python train.py --head_dim=64 --vocab_size=2241 --activation="gelu" --positions="learned" --tie_embeddings=true --init_std_o=0.00302 --init_std_up=0.0218 --init_std_down=0.00302 --lr_head=0.0059 --steps=6183
Each number is 128 + 24 x the weight over the matrix's rms, rounded and kept within 0 to 255. Layers, rows and columns count from 0. Numbers have three digits each.

# layer 18 attention output (transposed), 128x128, rms 0.153, rows 40-63, columns 0-127
157161127153148144113140105122147123124134090129130118088147125093157094113096150149136107135166122115135105098131118153152123125100147120090137147149149157161109145139135175077148134131120134129108131124154154135142140107126136098161093130112133135130143145120135103093101109121124118147124121115110132111163128142136142107141131107138109162129139104118140139156091158106111156116133
117163104157143126098124131144117132122150107139113115123169090120102168169102138125114095109127121112113099129089160143067117143100123181134163105121132135120139101116136111147135109169081152124135136126154160138120118091140149121133139143140134085124096164080105122111124153113148120122076147118148099152125133112143115102098120102126111086119158104089127178095142125093096129133154
083118147117139116123138139151166159107133117132139139190152163129135136160142127159098083137143141107126141137152123090170148143124093103089132109119111095135103121108129114097162112141104160133128090137143109106133114129117099115188094151125098077152120181118120144137109117115116150106152115149158192099085124171104125148122143126127129163079121087116169130190106110166129143119116
095137146119111138169113127137115103127106122080167127171140140142104084114098129187169142119098103121085097121127126075117109151132117148164140135097141127123169149127103166115125119166146123092162096114078128111154108136090093136105134109153173116147116152143113151151160145166101101095101167101148099149137107075121124082086130154148112130088125168178088114126118117080144111135116
123144132145108123144149132090114139114115089109129126106141134122111145113154118152155149127092108155099140132111119090149127103150125109120133142131081142107138139114165123144144149105139105158125105146126117106171120116078155130147117102140176101181117130138121101133151157152126098137136121099131098101120107127149142090111135122095125098165107142139110098119113110135146104167146
135162110138143098101152162143137131153129097138110115145132137129160115114116172106125142099138137119129093112095114122137131134046120152177145102167180089133148169143133160167167090078119156119082130099165128095117166194111169112123103107115116086126111147136097165082169114118123143105170122105137168153150135085124130174077140119152106135138098112112124110115177123119144086142182
110106126124122122169138114108119103154162129113146116101114119148128147145135111138161099142134093137164109163084146091095156143118156132112165082113120165140087137137096159130115164169164120111123133185123114124112146099117124177118128132141147161137164122125124162125131132085157169121153150120149132126110134113136102118125118157088094121126062148074101099162098118112109130125167
158119110160122123133154144165133141125142144134119142116111117091124095090101112119171096115120118122127133116099137112136145107129130119145132171144148102143133135150162129147149107131152139144105117122109124120139131115142149108125143117110150108150149169118121126096111128124118070155121154118151138127119141136116110109121128093128118159138104136074089147131084138155097160131150
144144133147158111131165134146138182098111141112123116124166163090179171136150119156104095114113145152125121136081122103126135149110165144136164087129136113174160155142151096124123085132137131110113087141176143171152107144149107147159138130100148146170132190088110146143133156133121137109166114148136154105149132121107100124164192131097088097136129125108119135142124102102132132146134
146146117107138133125123133128135165103143134119102126163130151122112096144114079138162086077103120121113127107123123143102134127137104121170156128129150120147136117124112089156118116110119167108117153128102141136112151097162150145138095140151170108123103160132169132149117142169087116115149152114147142135104127141176116124138146126120132100128103119106121166141130141114165116133125
144110125115144107135123170117124131098120131145126167151112108092142159110141126125131117101139104146113123115108096122140140119118132132144124104115128087127150136144095165139120129128159121125110090103127124105158165111108113132137118106131125102115119141101132103135133124120105139144105138147118118112138093125127134145123138096135169165117142075119149135165143135118160131144130
160155137140131110153108155125121127099143142125109150099133148136119118116093111129131116113101086105130105146099130148160088142120125151148127128122135126133142109165125100123126097115125114144121138102128134148098115101131088129129125104115112149122142171124135140098087121124131113152149126138114113118144138117112122130128099105130120158167097176133141104144131145134160151140139
162124117116134142114140096087140117133138095108093129119122122155148092137116130137106131100143157104149148117120151077136150125123156143119122120139102124092084165122107140116145103143148140098123118109180102145106151134102112121090133159113131129160149117112088168101121117129113165151135161095167115124135140097125155137107140113099139133158130088160134129127137122107112106129118
054125136128095120143096092103106062116107148151152121141110130145145183145140098091178160104105121108135126142116110160151142131152125126122113104140133136153132122120113125203093129138184130139159148153112134143101173087110138120084155066161151074148182129166132141157152152102169124155108124094143151113127142110163111127137129157136104149198096109122150110117144134165145109114127
163117099123116150123129144139141134147113143152123101135136104071127144123138128073126115101137161141130164034158109148099151137128141105072180168131152153143133133133118131087121198115129112142158042128146102159112111126154184135150122141119082130132114182123138136153132147100090108128105142161090131137125131155155086143153149139077136062115114113119141162150108130194128137104126
139105200124140127134105115098142091156119165117167121134063119119098132168178110117132148132116132123118157125156110108119125121120148121152101131103153126113111155117185189142121147138164133156115094100114138133075114126120138119129165128140103136151142163138143062112128109123148124218133151124082128121099120098090149087128108161137135156124147091085121115117173160145122159054168
101132142099125143102136105103145164138113168147116118149104114143142100147133089105122147152148130131129150125139123161133127118115126151105152121152104108140080139123116103113139110115110120115155145108113111145122094121122118164111111130155100131144115087126124135148172112171142124116142171133127103125137100139186128112120142137144157098151137139132118148112120117066141120144129
133157117102126113076134136100128107153111118151134122128089132125104124120163096083150138124116116116154109084127078152158123153092126146126103129132124108134112120120119116145095134063128083120132114133148149150170149097153154126069114123133115161102129092120143070119120141103117117157166162115095143103091105132100102066148142144109092124143114119099080104081152139152141126111087
155096134116140117128103131144131148128109149119110124177126103161110136116162113132096123121115127126103129126101132115112119113109125120131145124147130075129123100121141138110131107115137077155129125126117111105104101117153094151139142124144135088128106138100134142131120140127129101137163158134116151105138125140141099119121134112109140132163129169128108147160130127089139151124129
100133114116102148175153144110132155118134129108139167129156109129128127176126132129097101144185152094151166190106110110084151110151175077146132163130135110136084136132128127130143106126147100180138129149138116114140148122101103112126154102126165098132129087123125125123163155146107121139085135147146142150117116147150150128137126124118135088119173111112112135124099114150081126090127
120164152133143123123131146098114126080107087118163091114136144112126156165117133112147171135137158153147119095135149171099122139110098165093162119139127138128164122128121141148154180173154131121194084177118113150163102136096131114132121135147166148141135134110135137144117150179122135129161134164125139055147117119161131116114119106114136133128143150189188164087162119120135165157128
122106150134148138140128134127143132120073150117133109122136158107104128137144153121110092102161145165110155122156148077119114158101146111127130140136144143161162115102155137098168119148159170114134103157124112138118128194077141158144116154136111116150134118144078140112152102129132115156150116141094146154116140120145117138143127172092141151103109142131123112110120112154103138157105
168128133114133143163078117124102077124126119136113077156114155121109106100120141168156132118171117120103095092151126110142162101113118082136069104104116177121165137182118154172099144138123120193099167149154097155114147105095163157200138192188157100097112156158135101098132129146088134147114128116173070115111148105143159087122161146130161105156140192155082104165183119162141120116124
128144132122122128114158132148132120171149186160159156161099103089120126138141163145114130132124101129155141108135132136131139136129081097128102166169137102187167084111136141122123130136119144120092157142154145129152146131157116162130123164118168111113131066142165122128164146102103101141135123156155147131119152137127144144138119130160136179174127129136125127117079137115131139137087
# layer 18 attention value, 128x128, rms 0.136, rows 41-63, columns 0-127
122120144133115139135148093117115136134119131126135115098143114164113106112147166075121116142158141135154164118147106102148113128121129110103104111097165112120126134138125134125153157110167158098134121141098106139127134143120097142126140131130113101129090119136167104150125108086102155126165151160141122117127120113135159124133125151118113124162112110127134131151159148123171097133110
104156149138132118123142116114152076145152130119112101141113120134123128116070120074122137147134124102142080132102121163108130126130159177167128118092141126149135144096122120133097181102132068112142128127132161125137168105181141144104138096150149166144119117157162146151148129143112099142122144091102095123147138136126174133097097125101151124112133135143102132130128140139083166164123
153122104085137134123101116145150149156153111159071109107131174116125177145142136135093124144108152086110151105136095127139144095130127105104145103139125103146131111162161128139117166105116135105114156110156100181107098129097159121146116107136151126118137080119119123089097178102140143156140138122153146132122105144137127150133129127139129122150134124117148120137124160131120152129151
156104124093106141085152143137144131127122103123145154129157130132146127159119127117104124094150145095121108107133112168128153133137132127130163143138136132130125111125163147113129131137134105114101160129130075160095111102161093142140135148155091132101138129138125129122124124148128123127126107119115136181113122123137085159105123139164134152133135097116150158127123135121148157116147
146128097133120152120089117123096133113105148148160105143097101129084151095131139124116171131140120134150119153100112124136146099188137124090133133093128144134138137142144093113140178150141145142161157126126154140134131094134096093159109147129129137102119116095158147131137113135138154123184144082099135091090084158164126138144126128161151088163128089096160096139133149153145117150119
100120130125155149134089173118160146129142116086109150130151153084137115104140144145110135122121135118158146108156093152138100163133085120126112150129120113103156117138162126101171128078107116128156150133116124124132142134135140116127111135147144137125123107143107096123102108186110104138125139152127133113097138136102148139129136104163124121126153094169122170160108142102104088134112
093140130114137123120121118139108114104127124142115117105153134146141153131176153121092130123117109138149153131142124135144129167129102144114134122129095131087123136122092127122100126114125108139128106130122132155103155106123125135122117139150142119126148115107140152169157147108130137109134121156113152133168116118113136137107139125109130090062133068132156090127156136123140120103120
132120122131136113111149129107122084137121095116125115110125128160111113129144138097132116174148094123134135099162113141118159120155093155109112165094127128113126117111120143117144155108127110166115136149092143117111136087143155142120141148143123057116109106141169168128147107150170136162131133112128129141120137155137126145138069168168119134117176132103137127139127165144134093122121
140096132134102158148129101135129095145128142145109110111134114118166145120154186112083152147131130144115119140110112109218142135124125146099129107099119128090129139080151143148159128136124110128111142172155109139111141132128109090126128120137089126152114126115163141126149129147153139150110113147123122146145111130090124124107131164111128135109129146138150139113143127122122145114116
096096149146138114140134103128126161126089121097132092112139149153127087131132124080149149160078133122158097108141148109118142122153133118112144141114142168134149131097158117111142159113116119145130152111119130155101124124149142103114131104129124134139156129131171135147124116119134089088133134123150143160128127135173116115147119125104094131130098128111135118126120111154130112143145
129128103107132131108128110145119154107158120156166110111122114119165124113183128129141137132110135147128112114139137125112134148140121132121170137123145143135105143109134122145138145148112111145146107144103127125096144121106153138127144155157146112115127114120131104150161121099107093110130170109141170143149106133136094114111146137107136092115132144101150165128111101149137106101137
117116104132148126126139123115120151140124130102144124162131143108084134120152139136146134134136128124123101166140105168118143140152105102148139137144144119134152102120144112152089137065112125118110132151082138092161125141130156106155104119147132140090120182145144129137179125103137124123122114131096140150082133143134095095145123149142145133110146120137121099164159137150118126131133
173128079113117145164096161159153161135159136116134101111147119138110087109137153128102117134078159121154082081170167100105123128130151120129132139142126150100120124110155105113146151138094107108150133153134121107122087168140096163167116160126090150110113129102085131108115155132074142097165122175113139125109095127092135120094132102147149145091161098123109156144128180124141122132135
107141162149158129153126134153133118082110176107121156113130134158139119173133130132151121111105109165139137160129130122150143135114109127157093095138157118107116174095117129128085056133130114148114165128159114112129141088135128103099169135123149135157102095145154140122130170134197137144163106135170097094168179116083153099102086131130150182121141130117115145127131132084143111140128
115130096127099119172135142156128138099126112151109114142175123126120174093093141148184109138110156134140122136131115157112137164100092126102115155155133160105152120163086109120125116130129136129118153088126139138148130160130137103150113118117145146144119121122138124136108127108087123079103138150124088129139132151133083128122101103139152154114095091142134093104088119149129115169127
143103129168125138130161108162154125134107125115144134146145158107127130149130158170113124123119140137116104119100109113147136088136136109165126114112153131129153125158177146126130101143176136115104117150119134139111130165126142105131129152104149107135127134111134140115120121162128146146103086121103132142129160130109102138138124141127104150153123128130135123125150100152135142119119
127096133126145144151115139118155095113129141125124129110154117111135120112121161142140125116114135128111106105126172102132132138136087090120132146119121161138104117135120145145131110157144168123105161116090105068088113149120117102161150143128097107123162172135125172153100104155119132142117152130133103110114137127128141139096075113122127127136106134135170132140121120146117125108175
117127115104141099116158114151134148124120114136144128107157159115148139145105132112116121147091140123160138102148132155148147105137111150158095112075141159126142142160126133166115156117118135106128146136129116130110157123099127124149115127102117101128149104138149118137139102161153131137088114138150134124146136131121129122133102120126119103116150103101138110092125119162118096120113
116134149121133126115129144152143119153108092132131143152120158141125132114131159120154126134131135124142111143138139141116117138111090144147128103158098141111127098115102118140123165086129099092119121096143122147148127104185160128146115136175162160183130146123104147150118111144128148132150077148136127144121114114091109099166132131128119166160100140137110126127167133064145147152096
133083140118118132122137119104137106141139139150107131139153104148128116109090134133134097125099140126121104153122119114137126101124149108146129148118150098152100171130168121109152115108127122114090166150114090096084099140128088160128158143136153112099113119132140121137144152148151133145109136112167147189105115137125092141135148142104110137159134120126094113131143198131124094102133
151129115140115072111122146137142096122153123131125129146131106144125123164121127136134143140130148097120129147126083151110136128149162104132123140123110117117129166140105136127126109105126098142115134087151120121158109077156129130125132121130194147076083107124099156151131132137116171145122131132155083122131121140098130122128111121133122118103145121146147133120137133119116139114140
134119089118145141111128144132140172149148125097113169119163127160150151133128129062124157139115165147104163150077085143128101145130130135159136120113119095137111111101103104099149105156107177108143143118139132123168112158110144130126095082101107150102156138126127131113111138115162123096125136138084159128161099124136103106148134108164116157105113127105162171100095132158152143108175
104113133142131109143096142159096135101086107108116098117146120127113133131122125134129119125109146161121132124123163116153143136136175156139152129130135112104100159135080124130151145147162131119141113169114127115123120108124129140111130086137107158106129168153106163133074107150133175137136127125124118121174115132096155109141141095106109116112105121126126140167165108169100130115112
# layer 18 attention query, 128x128, rms 0.127, rows 64-94, columns 0-127
122162145099147166139155124098137152146124126101142132118172121108100118097135148131104120135141114117136084122111086145089111098145099137128098138143118104131114141093105105144114110120136120116107158101115124159139105126136131131134135141130151119180101101099126116111129134152108123118102084113175153102119160144173121147122141112141177137154132144146135109137146125075127125132131
088117122121124141157154130117139092134093110114145125143106112108125140113118102165121114177157146109170111139097165101151142090089150122154134143129144142130102141153170075150123138093143087159101109135119145143115126110079132132176158151109083128149116162135136153077103104101142151157117160127149140146130153151142124092134125124106136084065114134161086126129105097134089133083113
157138146126159115099130151118112109149119134123107097120129110140074164085141151137149160114092097114138087096152118135130106108150156154078106083113119113111109181137106154104119111114139154154125108120074104121129116103135110093115123119131085118131136080155154112153109134112141158155104109131128137133136140105131143118175127106153091179108124142121129118112135135146155123132130
111140096142121108136140104143145141122133138100127112103152137164075117101130131115124114089109095146118122146107157135145147122138125111180129082142124133124122143105140134134144067126125104131122161167147124116116124141127128108104136089119165080115128117146130153109135136129116135124103129123139176150111124076128151127160124102103138107124148118140130120151136152107136127162153
097096163119147125111145154155144121091135125109177136137144187110119135118113138155112108137136121160118133144103132139105151154127143143122109114127133164137121144085116137091127144090151129104138113105141136159123072123158108122137170104123098093165129132130115146111103186146123118146129120141136140124166150142097100131132130121145130107115131133095151154129152168125137163158158
090168121140153132109117156163113118145093115133129139119159152143116134129145135133156126139096147113098098140132158117160114081095137127129148117158124146135160137108155126148151109153112092140136123108099129136115127144141076116126136137111124156148099117150105142123121149112138155128122106138124155146112131106125126121111117102151145090137137109159117144132146136153162138137099
166122101174117139160123110130108135113153114120158133136141147137167125156117119191122117101144145132112097102092128130121156148132105140094114108138120099166102112100151126179139125093116146145113160106130155096089139180119132120120123100100143144155123135101102170147103113087124151100160114128126156120136122118158127112148110128118105121133106149111148152147120120142174108140134
153139134148161135156147162139116103106167097123123125152139091101153116140160134158112128140141134126164130151133126148104176083156158132154154119141102095141145133098118104089137129116098150129111144117096131147096156160120102155135164147125127080125148153136128151147096139108098143143131130158134112087146143132115174121119163115083117148142127123109158096138097090136109124130136
126138111171131159120152131090134110128146089126157176131144143161166132148126125133147120154138118113152129155102116124157119154154141115113131162183101144149134138133144148132142139149130113106137164118146153158143069117113145100132112152123165097088120133126186147166145118136101128169111087146111156135093144146137123164151115156123142155113147140158164125170120111124169112123099
144093096130136181114142112116104111108146119149122125162128097136160125143109140089133104120114170103130172148134105136127144109143137110148136127072088137147122151125122131164134137113132142150107116140088124156127135134116106153122159130098162113160083099124075152104142134165143118130137118119097160121102130134138113112151152119105157102106090118133110152143150176168168128104101
132107102111154108132088106135124103121160129116146134143114157144109090157106100144141110108114112120163107109158093135145141091081106141126133141115136143109117143104136113141167151126100131132135128142149135136140148139125087115121123141148127147164142102131167159121094116126133102094145096091124135141087116131140120118152129153127122136133136116100171124148126110106137136176126
128106123119111137121123136135118129131141128125130100175148102119122141141110112148123113152107095129145140158152150131080142162112118096109134135116135133098134097140130111103145105127103133135146110118109108144127119092141101127156095138141156104137129150140143163135126151156146108119109127148140120102174118122127117134140137093139139107126130122154098147122112110108090132123132
122164147147098125090181129113126126128139133114144117114129137111118127122137131135120112187135134181119136101104112144157120117136158112125108116087087110105112141144126146151097158108116133118104146150122129157148101133142130125136102108169139130155134158117152108167091129131093145165155118115136121126124109108140127110117115166154134166131117133186125099141128084099136107122153
125128124118120135133136146073086094096141114119109096143102098147093111133142157100100142126129088169135116130087126112115151122152142133114131088165138149133151100145118142156068103126137132126143146116135100154134103142105100173118133096113133127111121104136133126102140100128134141158133137124098130168132121077103137101143107167130143132164160143134104124117162128129104138153104
136094118111127143132100121136133124117150117150135147117135145149133115173122089126096162117089113107147123154153139146112144116125111178099163113132124091136168124112120147073127107111100125092150116119088128120109126121130131149149095137137141143155104152165160157125137115156151127110125120151157124110128152135110141188145102172146145138128109139162146146137146131119063119150135
140195113155133165143143153145135087158143150152174153109128121083170103111140129141143114124116118128088162138069145112175123148116166133125141081119158111131118150130104099127111110111128129099127143153175132099144110146085119158153146098100113159156157106142156131118107099132115120156138101121111145194120107142172129109156166089131130133119146117135127096135128136158160123142098
076116108120125142142139142118175106106124126129158151086134150116128167156094133113134083113152102152133099111132112139132134084154167136149120147105132105114115158137144143169200108109110095125142158189150127130135080136143151142135116110143149093093170113141097112159145164168157114151131113121149147118150115153148133131093144166144109113148146095121111181150076121159142153115157
144119151127088109147110152155105117143096093161128106089095154110113157150118160131145155129111108136156154131169134127132111148066130154126121102113148120118108139162121129130129159109130106121112121119119132092153134129121135154153163123156118150083155121131146112135130129139108138119119153158103110149143116097150142118138132130155130105099143129134114115140119114110160130140169
141127160128151092114129111115125152103146143145128148155152124117084178161151159091112116142133115164133137122122135187141119167176131109144122123166191150143106117119111127127166120129131176126121141147164188099138157136130112152123094091094129139149122149089096185142115133139160114143123159111137131100094122156122112145121164140139090171138149136154141117133119119141138129137149
159105122110168126118093091138108113142108118113153085141118116132184109135131125088097105129133136143107122134112093101112105144095114141105131127132141141143147142139135118128108104127157129089139116111116170109125157151162136143142105099111124132121106121069123144117133107140079124121134131082148134120136117104120103155130126110134125107143156137153122162149119102122113104134093
071095140129116129119139115119127124152157113126106134159099159115086142151129110107093094107125108115128154111074114117116139125140141130134099112152149143141118097120086149112132133123183128111132112116115144108101105116116113159143121170124123094120137094120129141130117128148131189098117116143143099151168149102127115140155119119159150097120170106123156137094155098127126173179137
141134123106141134128131115179173153113139143119126137153102140147092144126143130133119125152087131144162142110138099136158123095109080122151118123126126136131151143151109094133151106137095152130117090121115130118151128127161111077128147142107134104109124206078117113098080157118124132079127144119177164105118152134107133150133176147129094114117111109130136125125130161137137123167177
154122121140172165133136112175124129152115129129146124123146126101114146135121118133119159104131120128108111107127116170131117143146143132152120101157142125144114125129154143102147192149140138142116125122102119123118107098156109116141123112141118120132144144108141151065157146108113125089140134138137140153156123101145168131138104119132155126134136103100134142124138171079150098105132
154105155127135105110119154115102148106131140112105128115129113120111119146137139175076138166171114155090131154149091118145117136175088143132076132134115133133154124113154138100112122098122143112128137157109113109144128121134156158141126123142148101118150147109117103119111149140139076132123116114115118118121109119113124115131158148132166091136143159103135125145096138122133131155102
170143152155155122144112143147088110110119132133114105134153163085142122106089130155094146155121115127112133107153141134130150129100134116116125166142149116137107112087139132097143131096084152130122108134154146109159170173117166136122133136104101127125119124179150142109154104081119084135159106136162125159137156110129147155097126141135118160129122120130134096143122128128128145119091
111161153138153155120095141155155131096136150131103133107119180169156147111109131141127088154121098120102086169132147110105080123147161155190120106107124131108138126117117153102124133170177127144136116130093134089084134112161123174098151134151135154099109145137086112121130099135173129103120164134118100112128075122091156136103172125136119118085155115126100134126109125158150118113115
152070099151118113125113144136155128162087128158160151153143112106133137092106110092176133095096148122134134089149120108124139139118122079096100142152101123117131116082147171113127154142147130132128124127086124136162128140134132083159093095114172114150114149125142105102149122110080118135098102151137130086129113174113152124145128130112107143089120123146113161076090127155139088120140
134133134115121167131106130171147154155158123137139155141125102099183125133126138195132139116118114117138125129138103120113129164114163088104127100140123115115121075135127121124140144110149109103123120102091123137130125108134130105131173116137171127074125146130138111110137096125140102113145117114112154149136092157095139126126131134142131103114142111124109138078117150140111095154098
146111118099153157138105140124152126115129130104144123106096136127125107151134087128156115105153143114098119145112155144148160133139106107131154134104125123144092132162144140097131131145147127109130145165122136126135137131140106079101099167102145142127132124110121150131110145109150169136098132099108151170158156108098124128128131126108124123151126142123116135142072132146135137111115
135128117109096130126137103088121143150128121135169122107115145153132148123110159141146146101134119148124136110124121135134125104117111156117157129117130110116129129148128119153099158105111139122110129121120141120141124107134131112139150134102140137109121144125183101144130085135145130114102111129128127117138092130166137118123166138159120150147099088135120118129140113145100120112110
115125068126089144128146132112129121161139147122129125151105108139102133127094121155133072164150155129111101168117158083097147100152095143105130135172119134129114151118137165102152092171132108122149135159139115100114142094155129139098133137108103093123165134118119136143142132128084137167113095113159127140144121094138146143124098139149140173141094131124133148130128110125126095142121
# layer 18 attention key, 128x128, rms 0.127, rows 64-94, columns 0-127
100154115081159132131131126131128138098144116091123141080153099092072121135119113138107116106097160146141140181104132135127128146138122084135123133130111134149150149142129122129101104110144098125182151134096076179103112143148138132117125158117130104116117107141127150153121126142109102118120121147134114164131148116156145162151154122113156153097102133133146128149117150100117129103153
112119132125112128101142118118121101114128141074126107117110128105128131098148121130128127137153175124148145118119171132138139146130091144112113103161100140099096111145159095126141112122114056118092143130140138159131123092101142103149076136146137114134169132109111098068144130105138133148131157085120115138126121181158174134114138119113120156127097093182102111157086113103122102084117
150105125169114167127096124126116140120120142146167108165117114121154134123173121137117174134116117138150133154135139134129118141129169117126132152127119150111133159156122130145113131154141108164159152129112113110125099156134118110125157117093088134091160123108146150172119136138129156161091129165177169134121170113121156148155147112132118160129115119134118097108097127104151158122133
127167117125119126160151085121121121132100112117158119109143152130109126126126126119169106178129101137120104134116123140120121128111110116138137105139110131093060123126161090147139142157128112163167167135158138140104127146133158110097132123129148132167124095121117154138150151128115136120136135167099147111101150116141136135112150113137177116095130130135151094151149122145132116155139
086141112082133131139128103145102101118153095129148144134149123114126117140136120153136097151122115120127136121094138091139134162159172122104097142183111167148089141140119125121136151108127087109115134122123132128131071148137129168164171098157146115132152117117119124141112137108119129132126104115131146156109129154118126141149133137161124118143124147127139110107183130165150170119140
125140132145136191145134118137112090151140107108093113094159131161115111104119125168119149135158135143122165174106134155085113140133108101122138103163135134125124165138175114126129114145111123117131134115145099100110136117143127132124143123153132146172120120159089138122152105105149156121118083097107155109124138132109186131111138111130123112144139122099106129101102127126137147125156
151102123117102135147119104153119113145155111073147141098117113118092119163090158115136137105150169134115114111142143135134107127121123121101127076121134091113137146134147096148121138117140159114128130159139145122163178129112135165148122114096167131145116109141128144126094117112112142138133135123146148170125155115147122117152110149127112095140136137122135123121133144154169148147134
158195136139131111130126115115155133118181147125138140138111120094094124143128130146115100150123160150112118142149162107113141100134125139132158121132109142132138154124121119161144087140116143113121141120110129121130131123098117134149141151081115130127159144099159157135122125104098148150129161134143115084111125198145099151135135116104091129155102088116147089112151127116081162143152
152115151101154116153133103122127129135113092141095118126134172119121111140077127130122133111111126134163116124138095138148089141098110154165167128166130166173124151139130124129114122140118139123170135175140144179127130141136122146104122098095111102113115147115151128136088126138106122102137135117125125140135097145129121127113096131141089153108105149138151094095096156110114101133084
130141145150140145130142132125123127132109140082102140132118095108157102188059143135134125105116145123117173104128132134093130147157123075168121082142098111110111085125121124118117122111111101162066158088129104108134153157117140153152124114146167102141138125130135105102169106154126138100151109135128161118102110166139123085096121147110105134119101114140126156125094172155144126152072
184121136150153132154126138163147114128155098143144157168114148109160091143088128120159123053092122141116116114105140116173150104128128141103122136124110132100143123163152092155144133134113128128145108130139114140144147133131124156133132126116136123125124143109148124143081146121126134121117087135126148123099141107077154141137115140101124087121141121120129110169117087177119111120158
103153115130167109115129147111111141133138146164128150144123133098117118120119135126125118123135113102143128133120148122097145113102141118088120143155074138127095128145112113135100129161101155118124116138134111170140121104102112130175120140151158106155138120131125124127116139131120118108110134147140097121137100154114113145133110110152139130136100123158121125130161115135112136142133
143124140092100113097104111142114127099153128145156106133120112138108089102096121127067131144120164124142099100103121120140140148131123147123142128084159117115123104137119127165113141106106127142149150135112128168139108172134166094157150118110117141147123165133129138126129113158074155140118123123146142121152157125153116130137127134128110144114146171147118139116125068108128129146143
107137105098093123105094132139122127127102123127116097149130125118124073150142122084120151116137090178141048129107140150112142131116116108146142131129133125131134111143135178127108102149115142125126135113130143129083093140138125145092087108107117103133108133073131123118130125117118162114133183142105063129108094114159156150140134128136146136116151112165131094142118146134102137161128
133118115109144092127122098102143126117128087148063141132120117131158143165122133111113122094142131141139126131139101118118169149106147122106137139128094141124146139124118131112088124198109138071150108105100113121091118103137125125196105156093167138130142141140147114151117114103117162093103120142116127111124100137105149130111143135130134076124129132114147107135155093114093114143137
163145147126132140124113124164136078137067109118155110067123094143090115110098105105157175156108133115129152085115131094126108151133138085150130117119185138115101129116171108126116101097122107132142123133164147121124132136113105133166111100090124142107141176140132152051088121134125106144124106125107164146135144121128132140164162097121103115146131153150090093136166156134171100130092
139107111118151123148126130128122124101126149156211096081170156101102135151096138115141100133125110155126110141110117147105165112098146143104160135110129150138126100085096131157147137121106090129126125161124130104132120140126115124100099070153159177140152082134098120154144152112109113148085103109143130097123119142174134133095166093128097120121120122124106160120110097132158104080139
145133105149134118098135145118141113127138133164082095132116161119148135103131131126149183143123119106126114098135138127134129102123155185122090140093144136127104149148103129115148159105148106157112141126113159094138118112111129107130138094141133154099142117111138124126104131154127144141091112163103131136134114106132135148156140138126126108153121129149108139106123102129159084156151
121114123120126115115134116100123124087130126116144191121104140143112144149149122076121113140122112105124066110104146161097115123135102117120072140113125140143133097137075134145179106141158159121136086121162182145110108134159103150147146116113112113157082122111098137147109150135119117121160133153116153135120165131112132113103164113109127151127134104136107117139114149135127143127118
145127142114162151113127110151160113128129095074089137159163092143137107120102119109076119133134110129106088134147147136122094109150115090097122108132135088133119119127127126135121132129150127106140122145111122093107170139101102120152123111129135127150132133153089102128136106117102152114114132140140132156115127101122109177153124150125109135109115154156146138150157121134100160124131
093145089111126132109147110088157089152134110122120095137113171114143153138141112136162129113107117095102105095091114139150186113123146112173164137146133141121118126144111152130092134147188124124162099097088166101089127135119128151128105099130141082132124113082117145131088114104107134107142134129131132107195124138160115134151128101139129127162119143173140118136127107151137152092144
105145154129130172167190158099154174150175127121132145153112126159138148127171124164128108149064177126140143114114109133174155106118132128098109136134141120110142117154109098151155096126128107161153128123120124091139166104164136114104159140131141118178161132160113106168147155141109115120124117123147161115112170145122167145126129172136149125127129128126154098162162120188122152154155
137136113130146114147122152122086133140090107067113140130123154101116114134141086135127113124098130080107120105141137111126150092146092128153133137148138142134129123124133122111124146124119101108090191122130049137138104137096104121125170139101158122138153078137108130102139128088123115133125129153117116187144116110136122141118129137140132122136133132097117154102164133109109131124147
136119158114142077109132176098144140112100124122118135103175129100134099134102110143127116140095104107084082141133144160136108100111111176113098148112105135164148120122135152132131122122107098109141142144132123128121114153094148154132108117165137106099136157104113144148097096141119121114129118148141103133132141112099068111135148151141136095153140105097145088111123144125145114158131
139131189131125126129117140140116093129135118093088124150143101143100156080137140117112124120129122160156141141111155107146128134147119082108089143089121176167131143123103124160158141156123148089088111136165134091141149106089100154132138094100163110088141124175110159112134115118143129166132112099118116114090115128083101106140146132129111114145121113105120075108139095078121128155126
132144109147126134162136158148170120148120170140131121111165155173111140141134104132107120146110095140091111127123127116079119115168131210145113139123109124125120161111120170084113115169139112133115118135071118094152120099177075147123114135166147176125125136092128091122159121119100126116115112137153138088158119106150139104104126110168143145136184095108088125111118132120152153122111
096104123148115143159114145125081127127092089136129149110108129097140131068135143105154116105107139153127169082177100134134141109107129117104110174148099126139127146128122146109141164123162156154137144101114125142179134114112176124153120083110121133148138111151143138126125115131116107152111094128125132112124116163106110133117110121111132147101067117123149143101133131104133143157094
123118122127147141147127153146147128160090107150110146130133096128124126119134112149112132119110102136162125101196139127129107120124119158129139138142152120118142108113143148094113088123120101150113135146098129150144138085143134143152128111114167110106127133134098147132138125113115099121102110134103118138158122135145139118127112115183121089144114115126093130113149144120105148158098
134131096109133160134118120128139147110128184147157130135110127127125098172140148143130146131144111113152113120117109150152110144097078107142136162125114086137111118152149101119136153126133132099119155148126099122137165170153135106109145139158129141135179115119121150115151122084129124097173150081154146117136131152129100132126145120109146144148099144135116122106135136140142133125107
180110117133105127097122147117118148101127136141151099136138094123107166104124150124126142112102131156183118132144141104148145143131096123121121125130150114108155133094146123150142138091112138153095090121142124159087124137165128093148115139118130147142146142162132110132137131151140112138083120126128118133126127117121162125145129137128130144102127129150134139128171133150136120125147
092117114104123121115124119097075109143121111146163139157145132123110125149089148168138106160161170151101143153131150132136131105104113132105164123133159139159100137121140106119141113141137144123165125133139132104136160114148154128110087133114059137128172138086162135113135132122094166121114097128176138152115108077112141153145119133160106125133131134137164115133155095097120106124121